python train.py --norm="rmsnorm" --parallel_block=true --batch_tokens=[8192, 16384, 32768] --seq_len=768
Each number is 50 + 10 x the weight over its row's rms, rounded and kept within 0 to 99. Layers, rows and columns count from 0. The size before them is the row's rms in percent of the matrix's.

# layer 5 MLP up, 384x64, rms 0.254, rows 0-213, columns 32-63
099:28 49 60 63 30 50 32 50 59 38 39 53 60 65 57 47 40 43 42 62 38 54 50 57 61 55 34 54 45 67 35 39
103:49 58 40 59 42 43 76 48 50 40 63 48 59 54 36 64 39 39 42 51 29 51 59 50 49 36 30 67 60 58 48 59
111:37 67 44 43 43 38 43 41 74 62 62 65 62 47 63 48 46 60 46 56 37 60 50 53 42 51 50 56 50 61 63 41
097:43 41 68 54 36 42 62 39 56 36 50 30 36 55 51 42 59 60 61 40 53 65 57 56 69 29 46 47 37 54 29 51
106:45 51 69 44 54 57 46 66 49 44 52 60 63 52 59 65 35 52 41 43 49 41 33 54 38 45 42 51 52 54 67 67
093:42 61 53 53 59 53 40 53 46 69 45 49 43 42 40 47 64 57 41 52 36 45 49 56 48 41 56 39 47 49 42 44
098:40 52 46 57 42 49 50 42 55 33 51 40 49 36 61 37 36 58 51 53 34 76 50 41 50 26 58 60 48 52 46 53
106:48 49 52 41 49 58 50 37 20 31 41 49 64 55 50 39 48 61 51 40 51 59 48 53 61 64 53 40 52 57 60 45
094:48 45 55 40 62 48 47 49 54 41 47 50 44 73 59 30 31 46 34 54 53 56 44 45 39 47 37 49 56 39 54 42
091:49 69 44 56 27 66 55 43 48 37 38 60 33 47 62 44 44 54 51 46 66 42 52 40 47 46 50 61 63 45 48 36
090:42 59 55 51 54 38 47 46 55 65 38 71 55 40 75 47 52 44 53 55 60 38 47 46 51 57 59 58 46 56 68 53
108:33 70 58 50 42 36 44 68 76 45 36 53 57 44 68 44 56 51 51 50 40 65 50 58 50 40 44 44 57 37 46 55
109:63 64 51 68 58 66 34 58 52 59 38 35 45 56 64 51 40 66 46 44 58 44 40 49 52 36 59 51 39 75 52 61
093:51 52 52 42 71 50 62 40 36 27 41 53 50 46 36 53 53 43 47 58 45 35 60 56 54 40 52 49 48 48 56 44
113:52 33 52 45 61 38 46 59 44 62 41 58 42 58 38 59 46 44 66 42 53 30 43 59 63 42 50 42 50 48 47 38
100:40 72 67 47 37 37 57 49 59 45 46 39 36 52 47 30 41 53 45 50 66 49 43 35 51 53 56 46 39 59 57 58
102:33 49 32 69 65 60 42 48 58 55 61 65 62 33 50 47 48 54 61 38 45 41 68 44 45 57 47 46 42 67 52 40
102:45 53 58 57 31 57 59 47 41 35 37 66 62 36 53 53 41 50 60 56 49 43 29 44 57 42 39 32 51 53 43 50
115:62 52 62 57 56 50 54 49 60 52 61 47 45 61 58 38 41 51 50 21 45 42 41 58 29 50 31 45 61 67 55 62
101:64 56 60 41 41 52 34 70 53 56 46 54 55 64 53 42 35 41 50 62 39 60 55 46 43 44 51 47 41 58 68 50
108:63 47 55 50 58 27 54 38 33 47 24 35 56 55 50 58 58 55 60 56 43 33 50 59 60 52 48 56 38 56 62 50
102:53 42 50 42 53 62 50 44 53 57 49 51 54 50 60 45 57 45 40 44 63 70 52 31 54 45 57 39 27 56 45 55
102:31 54 50 45 43 49 56 36 56 39 39 60 52 52 49 42 58 50 56 39 37 53 43 48 53 63 51 55 43 59 63 55
112:39 52 60 60 61 78 38 52 56 58 37 60 58 56 38 59 52 48 47 38 41 60 67 47 66 43 64 53 34 42 60 56
094:65 56 45 60 53 59 52 51 63 53 68 55 60 67 69 46 27 49 59 49 48 29 33 43 42 47 38 53 61 58 51 45
101:44 61 57 53 45 39 33 37 70 57 43 50 68 64 59 60 54 66 48 44 59 63 62 68 47 58 45 46 38 60 61 48
091:64 73 52 35 55 51 40 43 58 55 72 37 64 58 58 64 60 48 50 56 47 42 43 55 52 30 51 47 33 53 60 66
091:58 42 38 53 55 38 51 46 58 43 53 73 36 69 54 38 37 41 66 57 47 54 58 57 54 40 53 62 35 48 57 30
111:54 54 46 56 61 60 43 72 67 59 33 57 49 55 54 58 46 40 47 53 50 37 56 49 41 42 36 56 65 51 51 64
098:34 55 42 36 38 55 42 48 39 38 47 51 50 64 47 53 52 54 72 47 46 56 42 66 46 48 47 46 28 58 43 41
098:45 53 39 46 61 52 58 34 32 52 49 54 59 52 43 49 79 53 51 49 51 37 58 67 54 45 57 44 59 64 30 44
113:47 51 50 29 51 40 36 59 48 38 42 44 46 33 64 52 53 46 61 69 38 52 60 33 46 52 57 43 71 50 57 52
099:46 41 40 65 40 50 57 51 44 47 38 57 55 58 58 40 15 38 40 55 48 32 58 46 44 58 50 62 51 42 50 62
100:50 40 48 45 58 44 68 49 70 48 42 66 22 42 56 48 41 45 62 57 51 55 63 49 48 37 51 49 52 59 65 42
099:39 54 49 57 66 52 42 44 56 47 28 54 57 33 67 48 45 60 52 57 48 50 37 51 39 57 58 50 35 58 41 59
111:43 50 31 56 60 69 52 44 33 44 56 61 61 60 48 42 63 61 43 45 51 38 58 47 37 57 52 47 54 39 76 51
093:58 40 53 60 51 35 49 52 50 47 39 46 39 44 51 49 41 62 43 51 47 40 59 44 53 36 63 50 31 57 54 63
104:54 61 48 43 63 59 55 36 53 33 55 47 63 69 45 57 47 51 54 53 39 59 37 53 56 68 32 40 55 55 46 55
097:57 18 62 45 60 54 54 48 50 57 49 52 39 43 59 61 53 41 67 66 53 45 42 53 62 42 36 46 54 41 56 45
109:53 70 45 49 53 40 36 59 51 49 45 67 54 48 41 44 54 68 38 61 50 55 46 52 56 35 55 46 41 57 39 62
084:38 56 50 58 47 47 43 62 42 49 44 39 48 75 55 54 67 45 33 42 48 46 25 48 50 29 43 54 57 67 38 44
102:57 59 53 44 52 44 64 52 57 40 36 70 55 46 55 55 37 49 61 65 34 61 60 59 55 45 60 31 54 56 51 61
093:56 40 32 41 40 30 46 57 50 50 62 55 60 48 59 68 37 40 75 54 42 44 44 43 47 63 35 41 45 67 40 49
090:48 61 53 45 54 34 32 50 47 52 40 55 41 48 47 54 60 38 49 58 51 42 53 57 54 58 80 29 62 51 51 48
100:62 59 60 53 66 61 43 49 34 39 38 64 46 44 55 61 56 49 44 62 61 39 37 49 61 49 45 53 53 50 54 57
104:51 41 54 61 60 59 44 55 68 47 42 54 35 44 50 57 50 44 64 41 56 45 52 53 36 53 50 40 49 44 64 41
107:68 50 51 59 33 47 49 37 55 55 63 64 33 53 55 42 47 44 53 50 65 44 34 71 54 46 53 57 58 59 72 55
092:51 61 36 45 55 57 63 33 42 50 61 43 57 33 32 42 60 62 37 29 61 39 39 44 46 50 47 48 45 50 56 53
103:41 56 51 55 45 56 54 33 44 49 35 49 53 58 43 46 48 56 51 43 64 42 47 49 44 67 46 63 27 67 51 43
101:59 44 34 44 63 53 42 48 60 40 56 50 66 43 60 55 46 32 38 41 65 42 34 45 58 56 38 50 57 45 59 56
095:30 55 46 51 54 58 42 59 43 51 45 41 68 58 57 41 49 52 37 46 48 48 63 57 35 42 64 48 51 44 45 67
091:44 61 61 45 52 21 39 42 61 33 62 36 39 49 60 67 67 56 61 46 46 58 53 52 54 58 63 55 59 58 51 43
100:41 40 47 61 48 38 44 47 47 22 52 53 44 69 63 61 44 50 57 31 57 65 30 49 45 62 60 57 59 48 64 50
105:37 61 35 47 49 42 60 38 71 49 68 40 50 52 41 38 58 50 59 59 47 38 42 48 46 44 54 49 75 53 45 41
107:35 61 49 51 62 48 53 29 41 60 55 49 65 43 39 39 39 33 45 52 50 27 43 46 48 33 38 56 52 51 43 48
089:47 54 54 35 57 38 60 40 50 40 48 36 42 42 45 41 48 62 48 54 49 52 38 39 43 48 62 59 56 62 51 47
090:47 60 54 59 40 43 45 22 63 56 65 41 52 23 39 41 50 54 59 38 59 47 49 47 38 49 58 46 51 57 52 33
106:57 53 46 42 54 55 47 41 56 52 56 66 38 34 61 52 48 45 23 47 46 57 45 64 52 45 38 43 61 73 57 65
107:43 33 53 30 54 38 62 47 51 38 52 64 51 51 54 32 50 44 48 53 50 50 57 51 46 58 51 37 53 64 54 34
098:59 44 53 49 52 42 49 51 35 55 46 45 40 58 55 58 58 60 54 48 36 60 56 44 50 57 63 47 27 55 61 32
097:52 50 51 55 50 56 67 49 67 53 62 38 47 44 58 42 44 28 62 59 34 29 47 62 52 36 39 48 42 64 47 35
100:47 64 61 47 55 63 61 56 47 66 48 53 52 66 59 40 44 47 71 47 52 41 40 48 60 61 50 40 62 70 59 52
093:57 50 49 59 53 59 46 39 70 69 53 55 63 27 55 46 46 44 44 49 64 51 66 40 40 40 59 61 55 65 57 40
101:49 53 56 54 47 39 48 59 61 44 46 41 59 53 59 54 58 61 55 42 64 62 64 59 67 34 54 50 37 42 46 44
091:55 49 56 47 54 63 67 41 43 54 47 52 69 47 71 45 45 54 34 44 56 52 65 61 49 58 33 44 51 55 62 44
107:45 56 33 53 59 44 34 44 52 49 46 47 43 29 50 48 47 58 24 51 46 40 40 47 32 45 38 45 64 44 61 53
091:44 47 56 58 66 62 58 55 57 55 65 50 58 43 58 43 36 62 30 40 51 64 33 52 39 38 50 38 57 53 49 75
112:41 58 66 43 65 41 30 53 49 46 54 35 51 55 53 40 51 45 36 60 52 56 42 31 64 52 69 45 52 43 56 47
112:49 63 51 37 56 53 59 52 58 50 65 50 48 67 49 51 48 51 58 53 64 47 40 54 67 56 37 53 48 55 43 47
106:44 24 42 59 51 36 34 41 48 43 29 38 59 61 55 52 46 50 54 51 34 30 47 38 53 37 37 49 47 43 52 47
091:54 65 38 75 46 52 36 43 55 57 46 60 47 62 26 62 57 54 41 55 43 45 54 52 33 62 27 47 72 67 50 43
104:53 39 55 41 64 51 44 50 57 44 31 59 51 54 43 53 41 55 49 40 59 49 37 57 45 49 46 34 19 60 55 51
102:63 59 51 55 66 41 48 44 66 32 47 45 40 63 65 63 60 47 64 57 31 39 52 48 47 48 57 59 47 67 45 40
105:29 46 49 55 64 56 38 71 43 44 45 43 56 51 51 57 40 50 26 38 64 50 53 41 55 43 61 47 56 32 71 52
099:51 36 44 63 50 44 64 65 51 47 37 45 60 50 46 40 38 38 42 53 52 58 47 34 56 58 45 46 58 72 50 64
105:48 65 81 46 63 61 77 69 44 54 54 57 43 69 53 53 44 32 58 51 51 53 55 59 39 37 65 44 50 60 67 51
095:47 59 48 42 69 54 67 43 46 44 33 42 57 66 57 43 39 45 71 37 60 39 37 40 50 55 60 51 57 57 41 46
097:55 54 66 53 43 51 75 46 43 56 48 34 71 55 66 52 41 42 45 72 54 52 33 50 49 32 69 50 41 59 57 40
095:48 55 60 64 28 33 38 54 59 51 55 39 45 43 63 55 43 36 53 59 52 46 46 35 66 60 46 48 60 67 47 29
090:49 81 39 48 47 42 49 41 54 48 54 42 58 35 48 39 52 64 43 49 45 51 49 36 50 51 45 60 40 40 65 64
094:45 42 60 62 57 43 52 52 52 61 46 66 43 64 57 53 40 27 52 57 51 48 26 60 28 72 47 46 48 40 55 38
106:49 40 51 42 68 52 55 32 45 63 49 45 56 65 70 52 52 59 46 48 49 42 59 52 61 36 55 59 25 45 48 55
095:48 61 58 49 49 32 49 34 52 59 27 51 45 42 45 54 63 43 51 31 39 42 70 47 47 45 44 57 50 37 67 69
085:48 65 61 56 54 53 49 62 49 62 49 58 37 45 38 33 47 58 48 48 40 45 42 53 43 54 44 51 52 67 72 46
101:50 56 53 46 56 43 68 39 58 37 35 71 38 65 58 61 47 41 59 49 48 54 56 41 51 66 61 48 34 64 40 55
091:60 50 47 39 47 45 54 38 59 47 64 65 68 51 53 57 33 48 42 51 65 60 63 41 28 52 55 53 28 71 50 53
098:27 48 61 43 50 48 48 65 57 30 44 43 56 62 61 59 32 43 63 52 39 51 46 68 58 65 46 37 61 57 40 42
105:38 34 35 45 63 41 42 61 65 61 39 59 45 52 44 52 61 71 46 42 43 76 52 52 65 45 43 35 39 47 44 45
093:51 59 58 60 57 33 41 45 56 37 46 46 62 47 51 34 41 41 37 47 49 34 35 47 52 41 41 40 39 36 47 66
098:47 52 52 63 59 46 29 48 65 52 38 49 46 46 57 67 63 45 47 56 45 40 59 44 49 42 28 42 41 67 60 53
091:31 69 64 45 56 50 66 38 40 44 38 43 52 42 33 62 41 47 57 40 49 33 56 53 56 46 60 51 52 43 62 43
093:45 52 49 62 42 61 38 53 51 50 47 45 52 45 41 56 53 45 46 43 52 63 32 58 45 53 50 47 57 54 64 61
104:34 52 59 45 58 44 53 56 39 59 47 44 52 53 39 52 37 48 56 62 35 41 63 36 47 47 35 44 46 59 52 58
098:52 56 51 35 46 57 43 59 47 52 47 53 52 59 36 36 49 53 57 54 41 46 41 40 32 60 39 43 32 56 49 34
107:45 49 48 49 65 61 34 50 60 48 57 42 56 49 41 48 52 43 52 36 37 54 40 67 53 76 40 46 54 45 52 61
095:59 53 51 50 55 79 61 52 71 53 61 70 53 65 40 45 33 37 40 45 71 53 49 48 46 46 48 58 33 49 62 52
092:31 31 63 62 45 47 55 40 46 47 49 52 64 43 65 54 33 43 54 47 45 43 54 57 49 49 45 44 41 57 61 71
110:50 38 49 50 48 52 30 41 59 46 47 45 57 65 60 54 44 35 45 30 75 45 49 38 48 40 59 40 41 53 47 59
108:46 47 49 52 53 65 32 37 53 59 68 72 58 65 47 33 44 52 62 42 48 51 52 51 36 50 35 52 48 51 60 35
093:48 61 48 63 63 53 62 40 39 60 56 54 54 39 56 51 38 43 51 46 68 40 68 33 59 46 61 54 51 43 54 52
100:37 53 67 40 56 32 46 57 44 45 41 49 50 64 44 45 26 40 57 45 44 59 47 43 47 36 51 60 33 63 59 33
102:47 61 30 72 42 48 51 55 64 46 54 44 59 51 57 46 33 49 37 46 54 51 72 53 59 39 41 64 64 43 49 56
106:48 70 56 49 32 40 51 42 50 42 53 48 56 48 48 53 44 47 46 56 67 49 56 60 41 48 45 50 46 80 58 46
095:69 56 63 48 49 36 72 39 49 33 49 60 55 62 58 63 45 45 56 57 52 52 56 46 29 51 30 51 45 64 50 62
102:59 61 67 56 47 36 43 51 54 46 37 45 53 53 42 48 36 47 54 62 57 37 50 49 44 48 43 55 49 51 55 73
107:52 62 49 51 69 66 45 38 45 64 57 37 62 55 58 56 53 40 50 51 52 36 37 45 25 62 38 55 51 61 41 46
102:38 45 49 54 45 34 48 58 71 43 50 63 41 59 35 53 58 41 49 42 55 80 38 39 54 43 43 42 52 69 42 43
095:65 64 62 43 47 63 53 33 49 61 23 62 48 61 46 44 50 51 53 52 53 38 51 57 38 47 46 54 44 54 56 57
105:39 55 35 41 55 72 58 42 66 47 50 42 66 44 59 34 42 37 62 55 60 53 37 39 61 55 50 48 38 44 50 48
085:38 55 58 34 63 33 43 60 70 69 40 47 53 63 55 42 61 45 75 55 43 53 60 41 58 43 55 49 48 54 54 50
102:64 49 31 56 61 32 58 43 55 58 45 53 38 47 48 56 53 58 31 70 49 30 56 48 55 52 57 67 56 56 67 45
096:39 46 45 42 49 50 39 52 54 41 38 59 32 55 65 53 51 35 38 59 47 53 42 60 44 58 65 43 56 47 70 47
088:40 58 69 40 56 35 42 40 32 45 41 41 36 42 28 48 70 44 56 41 33 43 40 43 53 39 48 48 42 65 65 56
101:39 39 33 41 47 53 53 53 60 48 48 41 61 58 42 42 37 53 56 47 63 58 59 32 57 50 38 58 41 54 68 60
096:60 40 48 43 46 64 49 47 47 59 23 65 57 36 49 40 45 48 51 53 55 32 57 47 38 59 50 52 45 42 69 41
091:48 41 70 52 53 40 52 29 48 52 63 43 66 41 54 31 39 57 44 55 59 53 60 53 45 52 51 54 43 43 62 60
096:38 52 79 62 37 45 42 66 55 49 28 46 42 40 53 52 36 52 52 45 36 46 50 47 48 35 56 48 42 67 55 42
089:45 50 64 54 64 49 49 50 79 61 41 55 54 51 74 57 64 37 37 30 40 35 41 48 48 55 66 61 37 57 75 41
079:57 50 42 43 44 48 57 52 57 45 46 50 71 47 41 37 62 32 61 72 46 45 52 41 47 60 42 48 48 58 64 48
093:53 57 46 68 50 69 45 58 55 57 63 56 43 66 71 64 56 44 49 44 38 56 57 63 61 45 54 52 31 52 43 34
089:59 55 57 41 44 71 40 54 54 50 46 66 58 57 36 42 39 41 65 75 64 50 37 46 54 65 45 48 43 49 44 39
091:29 42 51 71 44 33 45 50 52 47 35 41 39 42 52 36 47 59 56 43 52 33 39 53 56 48 48 50 37 57 52 51
087:51 54 46 35 50 45 41 49 59 45 51 57 43 56 53 64 54 43 45 45 38 69 55 37 53 53 66 61 59 51 59 41
080:52 52 66 56 42 46 59 35 44 49 58 66 71 47 59 50 53 36 50 44 52 37 40 47 46 42 68 48 34 63 52 35
092:38 59 48 33 43 32 45 29 48 36 45 54 44 50 47 43 59 47 45 65 69 60 65 26 41 38 65 65 53 39 53 45
102:41 45 48 73 44 52 48 53 52 40 48 35 55 47 72 43 29 37 44 33 50 51 44 58 44 38 35 49 57 49 63 35
107:53 69 44 51 42 63 68 41 53 62 52 55 49 70 42 61 52 36 56 54 64 52 64 58 50 38 49 49 49 51 44 34
118:52 36 46 51 50 69 44 49 62 49 68 59 42 57 39 44 40 51 37 54 45 45 48 44 82 43 45 47 55 61 45 49
105:42 40 45 52 62 56 48 57 51 42 53 53 67 38 58 47 59 66 78 72 41 49 63 50 49 54 53 54 50 53 64 70
108:52 49 45 74 42 39 41 43 66 51 32 78 51 60 38 33 48 54 54 48 58 51 50 50 30 36 43 48 37 64 60 59
105:37 43 57 55 49 53 47 38 45 37 40 49 50 39 52 67 57 50 48 47 44 37 49 27 45 54 61 42 35 66 67 52
103:45 47 58 42 59 49 39 59 62 45 53 63 46 53 63 38 52 64 64 72 50 48 58 53 61 46 38 51 58 44 54 57
100:51 54 49 53 50 57 22 62 62 42 57 52 55 46 66 38 49 65 52 45 41 83 58 58 46 45 55 45 30 53 53 51
098:54 50 51 51 40 36 37 55 39 48 33 49 46 31 55 40 39 45 51 44 52 50 49 60 70 40 42 56 27 54 60 68
116:43 43 31 33 43 57 53 57 43 48 40 34 70 62 67 30 47 57 53 59 67 61 31 36 55 51 45 50 40 58 50 46
090:58 49 55 63 39 39 46 35 49 47 40 64 41 53 80 55 51 47 36 48 47 44 50 66 65 26 45 62 45 52 66 39
123:50 45 48 63 57 51 73 42 56 34 57 61 58 35 35 57 54 45 63 32 64 41 24 51 59 59 51 47 50 52 50 53
102:59 84 61 48 51 57 45 46 38 64 42 50 42 39 42 35 62 52 41 61 61 47 47 43 53 48 46 55 44 49 44 70
119:58 84 64 44 46 57 52 51 62 61 47 58 68 43 54 46 44 38 36 42 61 54 41 63 56 34 44 62 40 68 50 44
098:51 55 41 38 50 36 33 36 75 52 44 52 51 45 48 46 38 59 39 50 26 34 35 56 25 61 52 57 47 53 51 48
097:60 47 59 68 52 38 43 35 47 45 50 48 55 71 46 37 37 47 47 48 37 34 36 46 36 50 50 46 54 38 54 56
092:50 52 85 49 45 50 47 60 24 56 46 56 61 57 47 43 41 42 68 54 59 47 58 53 52 43 58 32 57 50 58 74
107:48 56 49 30 69 48 44 57 44 52 62 58 61 71 72 64 52 50 58 46 34 48 41 73 51 46 42 49 32 54 59 44
093:45 71 49 34 70 64 39 54 18 45 25 62 69 57 62 48 59 49 50 67 52 47 47 54 43 46 46 43 49 51 46 35
096:58 60 63 46 42 45 50 27 54 59 59 56 32 44 32 60 49 44 63 46 38 73 50 54 57 50 39 66 54 48 55 50
102:55 41 54 28 46 33 70 44 32 43 53 53 40 65 49 48 41 49 44 48 45 39 57 64 50 37 48 50 53 42 62 45
089:56 52 45 39 66 68 48 48 50 47 33 50 57 50 76 57 51 67 47 58 69 65 66 56 60 45 66 40 62 51 53 54
091:53 35 56 55 47 70 47 38 43 59 49 68 57 29 50 46 57 43 61 63 50 34 62 58 59 61 48 49 55 57 46 54
099:39 68 58 54 53 41 34 44 41 59 45 40 56 58 47 47 38 49 40 47 55 38 56 43 33 45 55 62 40 73 45 54
105:55 37 32 32 50 52 68 49 45 52 60 40 64 62 50 41 34 47 66 46 64 44 32 47 61 65 36 45 38 49 55 53
109:62 47 54 60 55 66 54 49 51 42 58 38 57 52 35 46 55 36 43 42 50 56 45 35 67 49 43 42 44 55 56 49
103:40 64 54 26 46 56 55 38 57 36 61 49 59 34 33 43 58 29 44 39 43 61 63 25 57 47 58 56 45 43 46 49
100:44 46 46 46 60 54 37 41 53 37 51 45 46 33 52 45 61 60 39 45 37 54 43 38 52 54 56 60 57 50 48 63
090:35 51 49 38 61 54 64 71 42 24 65 50 56 54 45 56 41 38 52 59 46 40 38 54 52 46 49 45 43 44 51 49
098:58 52 49 61 52 49 47 58 37 51 40 55 67 50 72 56 57 57 65 71 44 48 37 50 41 38 53 45 54 50 42 52
097:45 44 62 70 40 40 63 45 44 59 52 42 51 69 52 28 46 52 57 67 32 40 57 53 33 60 41 60 46 59 53 53
115:41 58 50 37 51 36 29 65 55 49 50 50 44 57 61 43 57 42 34 69 34 42 27 60 48 49 47 49 44 52 64 39
110:30 54 40 53 33 49 55 57 43 41 51 57 44 68 44 66 50 48 55 46 59 52 39 24 56 36 44 45 72 65 51 53
106:53 50 22 50 63 55 42 49 40 60 41 53 37 33 42 40 39 51 55 45 40 49 37 51 61 44 36 48 59 48 43 58
126:66 43 35 63 49 66 60 38 54 51 50 46 51 77 49 48 44 55 54 48 34 62 44 42 61 43 44 46 54 65 47 46
106:30 34 54 44 48 53 33 58 60 56 57 52 55 48 48 58 47 54 47 43 50 47 60 58 37 20 57 41 43 51 55 69
095:48 67 64 38 66 45 34 48 33 41 32 36 46 60 46 53 49 48 33 51 47 47 29 55 45 41 54 54 44 61 37 61
096:36 40 61 43 47 40 53 46 51 53 48 39 58 53 54 54 33 52 45 28 57 58 56 46 45 61 56 46 52 59 45 57
105:66 59 64 45 69 30 49 43 61 46 51 43 52 57 38 49 64 52 42 53 59 62 62 55 51 43 62 44 49 54 48 51
105:41 39 58 41 56 48 43 43 57 51 59 39 70 69 57 61 51 39 66 37 45 54 42 39 63 46 49 55 32 49 38 47
099:50 46 66 50 81 37 35 42 37 49 29 52 61 51 43 51 62 52 40 51 52 43 50 50 75 62 69 43 47 41 52 49
115:54 59 37 51 50 54 48 64 45 56 60 66 53 38 74 58 42 44 40 51 45 47 52 61 49 50 32 50 55 64 69 61
094:45 60 60 47 58 35 48 41 43 48 65 51 54 52 50 54 45 39 59 42 61 62 44 75 60 36 54 46 52 38 56 53
094:49 66 49 62 73 58 59 41 44 65 23 60 56 38 48 41 52 50 44 50 47 47 36 51 69 52 36 51 57 43 68 56
097:58 70 61 54 60 45 51 46 35 64 56 40 60 38 39 40 55 46 31 49 70 45 56 37 52 63 48 63 52 58 59 64
098:57 44 49 28 60 65 74 47 70 41 30 45 57 55 48 64 40 38 58 44 25 51 50 46 62 36 60 41 48 54 39 64
088:57 65 47 66 56 64 50 60 52 70 40 54 65 35 61 54 25 43 43 43 55 54 55 47 64 51 60 50 39 43 64 55
104:43 26 63 34 49 46 48 57 42 44 19 62 36 51 48 69 50 41 54 47 53 37 44 49 51 38 47 50 65 46 70 41
101:50 70 60 58 58 48 44 26 58 52 48 50 50 65 40 55 52 47 48 40 39 47 34 51 38 48 58 36 60 47 57 60
100:48 50 53 58 58 55 51 45 50 52 59 45 58 60 52 73 49 40 67 45 72 59 34 55 69 37 45 47 46 55 50 59
092:44 69 50 54 42 68 53 55 62 38 29 32 31 48 59 56 42 51 59 39 39 50 54 49 50 52 38 38 48 46 61 53
103:43 38 38 40 42 50 67 38 55 52 49 42 62 61 54 51 45 42 45 44 53 31 45 33 61 47 57 36 56 44 55 41
100:54 42 34 49 54 67 64 39 53 39 67 58 52 42 46 41 57 40 43 69 69 46 52 53 62 38 46 45 31 40 65 59
106:68 56 53 41 63 57 39 60 53 49 61 45 58 67 32 36 44 49 49 48 52 55 34 42 58 35 37 47 43 42 38 51
101:49 45 40 42 44 49 57 47 49 50 68 58 53 50 41 43 43 40 66 48 26 50 52 49 39 54 41 46 61 40 70 49
095:52 72 50 37 37 46 54 43 50 55 47 41 51 73 35 36 44 45 47 30 34 50 51 52 38 63 46 51 32 49 61 57
124:64 56 65 44 71 42 60 56 51 49 31 53 57 45 42 50 65 55 48 28 33 58 45 52 60 37 52 49 39 40 56 46
103:67 44 52 52 61 48 35 34 62 40 41 50 55 43 29 61 40 49 69 52 56 65 54 39 65 37 55 47 45 51 51 59
110:37 51 49 60 46 43 50 56 44 41 62 58 38 44 40 45 56 56 51 51 51 74 36 74 48 42 48 47 50 68 44 47
116:56 45 62 44 51 59 43 62 43 60 31 63 42 69 54 52 45 51 51 53 64 58 34 58 36 39 35 47 42 82 50 58
105:44 57 59 58 54 48 68 44 60 64 65 55 59 67 45 60 57 45 70 41 56 52 59 46 50 53 56 60 52 65 71 46
089:74 58 32 64 48 61 48 40 67 55 58 58 71 50 57 65 33 56 71 46 57 52 50 50 45 51 50 56 70 49 54 50
106:62 58 50 60 47 83 53 51 65 46 37 50 50 74 54 44 52 46 44 45 24 48 51 47 56 48 36 43 37 51 48 64
097:31 57 54 25 41 58 43 45 49 55 49 61 48 57 47 48 54 52 41 44 60 57 61 56 56 41 51 50 49 55 46 43
094:57 57 45 28 49 47 31 58 48 38 31 53 46 62 54 43 45 53 49 38 42 28 66 50 54 51 54 63 59 50 54 45
094:40 44 42 49 43 62 34 40 41 33 64 53 50 63 53 51 60 48 37 36 53 49 52 47 57 40 49 51 38 52 78 55
099:38 48 60 32 58 45 43 54 42 60 38 44 61 36 43 39 34 39 52 41 61 28 55 41 46 61 56 49 55 46 74 59
096:49 53 37 52 52 47 50 36 59 48 33 31 50 51 68 39 37 50 46 75 64 72 45 57 57 57 46 54 54 58 60 66
099:53 63 52 68 45 78 59 43 45 56 35 41 56 36 49 49 43 49 43 40 54 50 36 66 33 51 42 37 51 56 56 53
083:53 42 56 65 62 48 31 55 73 47 56 68 47 55 55 70 58 44 46 26 45 45 64 47 56 50 41 39 53 46 53 47
095:60 53 46 62 46 50 48 36 53 48 38 38 68 51 58 51 60 38 40 58 39 51 57 49 66 44 51 61 57 32 60 51
088:61 45 37 42 37 59 43 35 53 40 42 33 47 56 55 55 42 29 63 57 44 35 39 53 51 55 57 44 50 69 48 60
107:61 61 49 45 49 53 59 54 59 58 60 43 54 70 50 32 50 39 47 32 78 52 39 57 60 45 38 54 44 56 44 50
092:61 75 50 62 57 75 43 64 46 49 57 57 54 39 46 60 41 48 45 44 53 40 52 41 37 56 66 40 65 55 46 67
101:52 53 52 57 62 52 44 59 54 41 45 54 49 46 43 54 54 45 40 44 63 50 32 70 49 59 39 44 51 61 54 69
097:48 50 34 44 55 68 45 64 63 39 57 66 55 47 59 54 54 55 38 57 54 62 33 36 37 55 70 53 50 65 62 52
103:52 67 43 32 51 42 54 47 44 47 50 53 71 42 35 48 50 46 44 48 53 62 60 47 75 62 50 53 57 41 59 63
098:30 53 43 56 74 54 40 53 41 39 37 45 67 33 38 48 59 38 60 57 48 52 58 46 47 54 47 56 56 56 69 54
095:48 57 61 57 61 35 49 39 42 63 43 28 65 54 56 44 56 53 55 59 49 34 40 55 52 39 72 57 45 36 52 42
103:38 53 52 63 58 17 46 51 41 51 35 26 37 61 40 36 54 50 66 43 46 41 63 60 57 33 47 44 45 52 43 48
108:51 48 48 55 58 61 45 64 74 36 45 43 45 54 64 40 47 58 51 68 59 41 41 49 38 73 59 49 59 65 47 68
109:62 71 40 39 48 43 77 44 55 35 60 58 45 45 43 30 54 52 49 46 65 48 35 47 33 50 57 43 59 50 42 42
093:36 58 35 58 56 42 65 52 65 52 47 40 47 52 67 41 53 45 51 47 43 60 32 58 36 54 42 51 52 54 31 52
106:52 41 52 62 55 42 42 45 58 43 46 55 56 65 57 67 41 71 69 52 45 51 44 58 56 46 54 55 46 51 62 45
110:66 57 48 51 67 38 58 39 60 53 64 39 55 42 39 56 36 47 49 43 57 54 61 35 52 38 36 48 57 41 38 79
107:51 44 72 34 47 59 63 53 65 28 28 47 31 68 47 58 59 50 44 55 46 50 50 42 43 56 62 45 50 50 43 53
099:43 55 46 43 56 42 53 60 37 63 55 39 54 44 46 48 54 64 62 42 52 61 49 43 51 48 55 34 36 45 42 57
103:52 60 49 39 47 61 47 81 58 71 49 40 44 49 43 51 58 50 57 60 49 64 47 43 57 57 55 49 48 41 60 46
102:58 51 57 58 42 34 68 52 58 51 52 42 57 42 47 58 41 62 43 36 40 51 43 51 57 29 47 50 29 56 58 56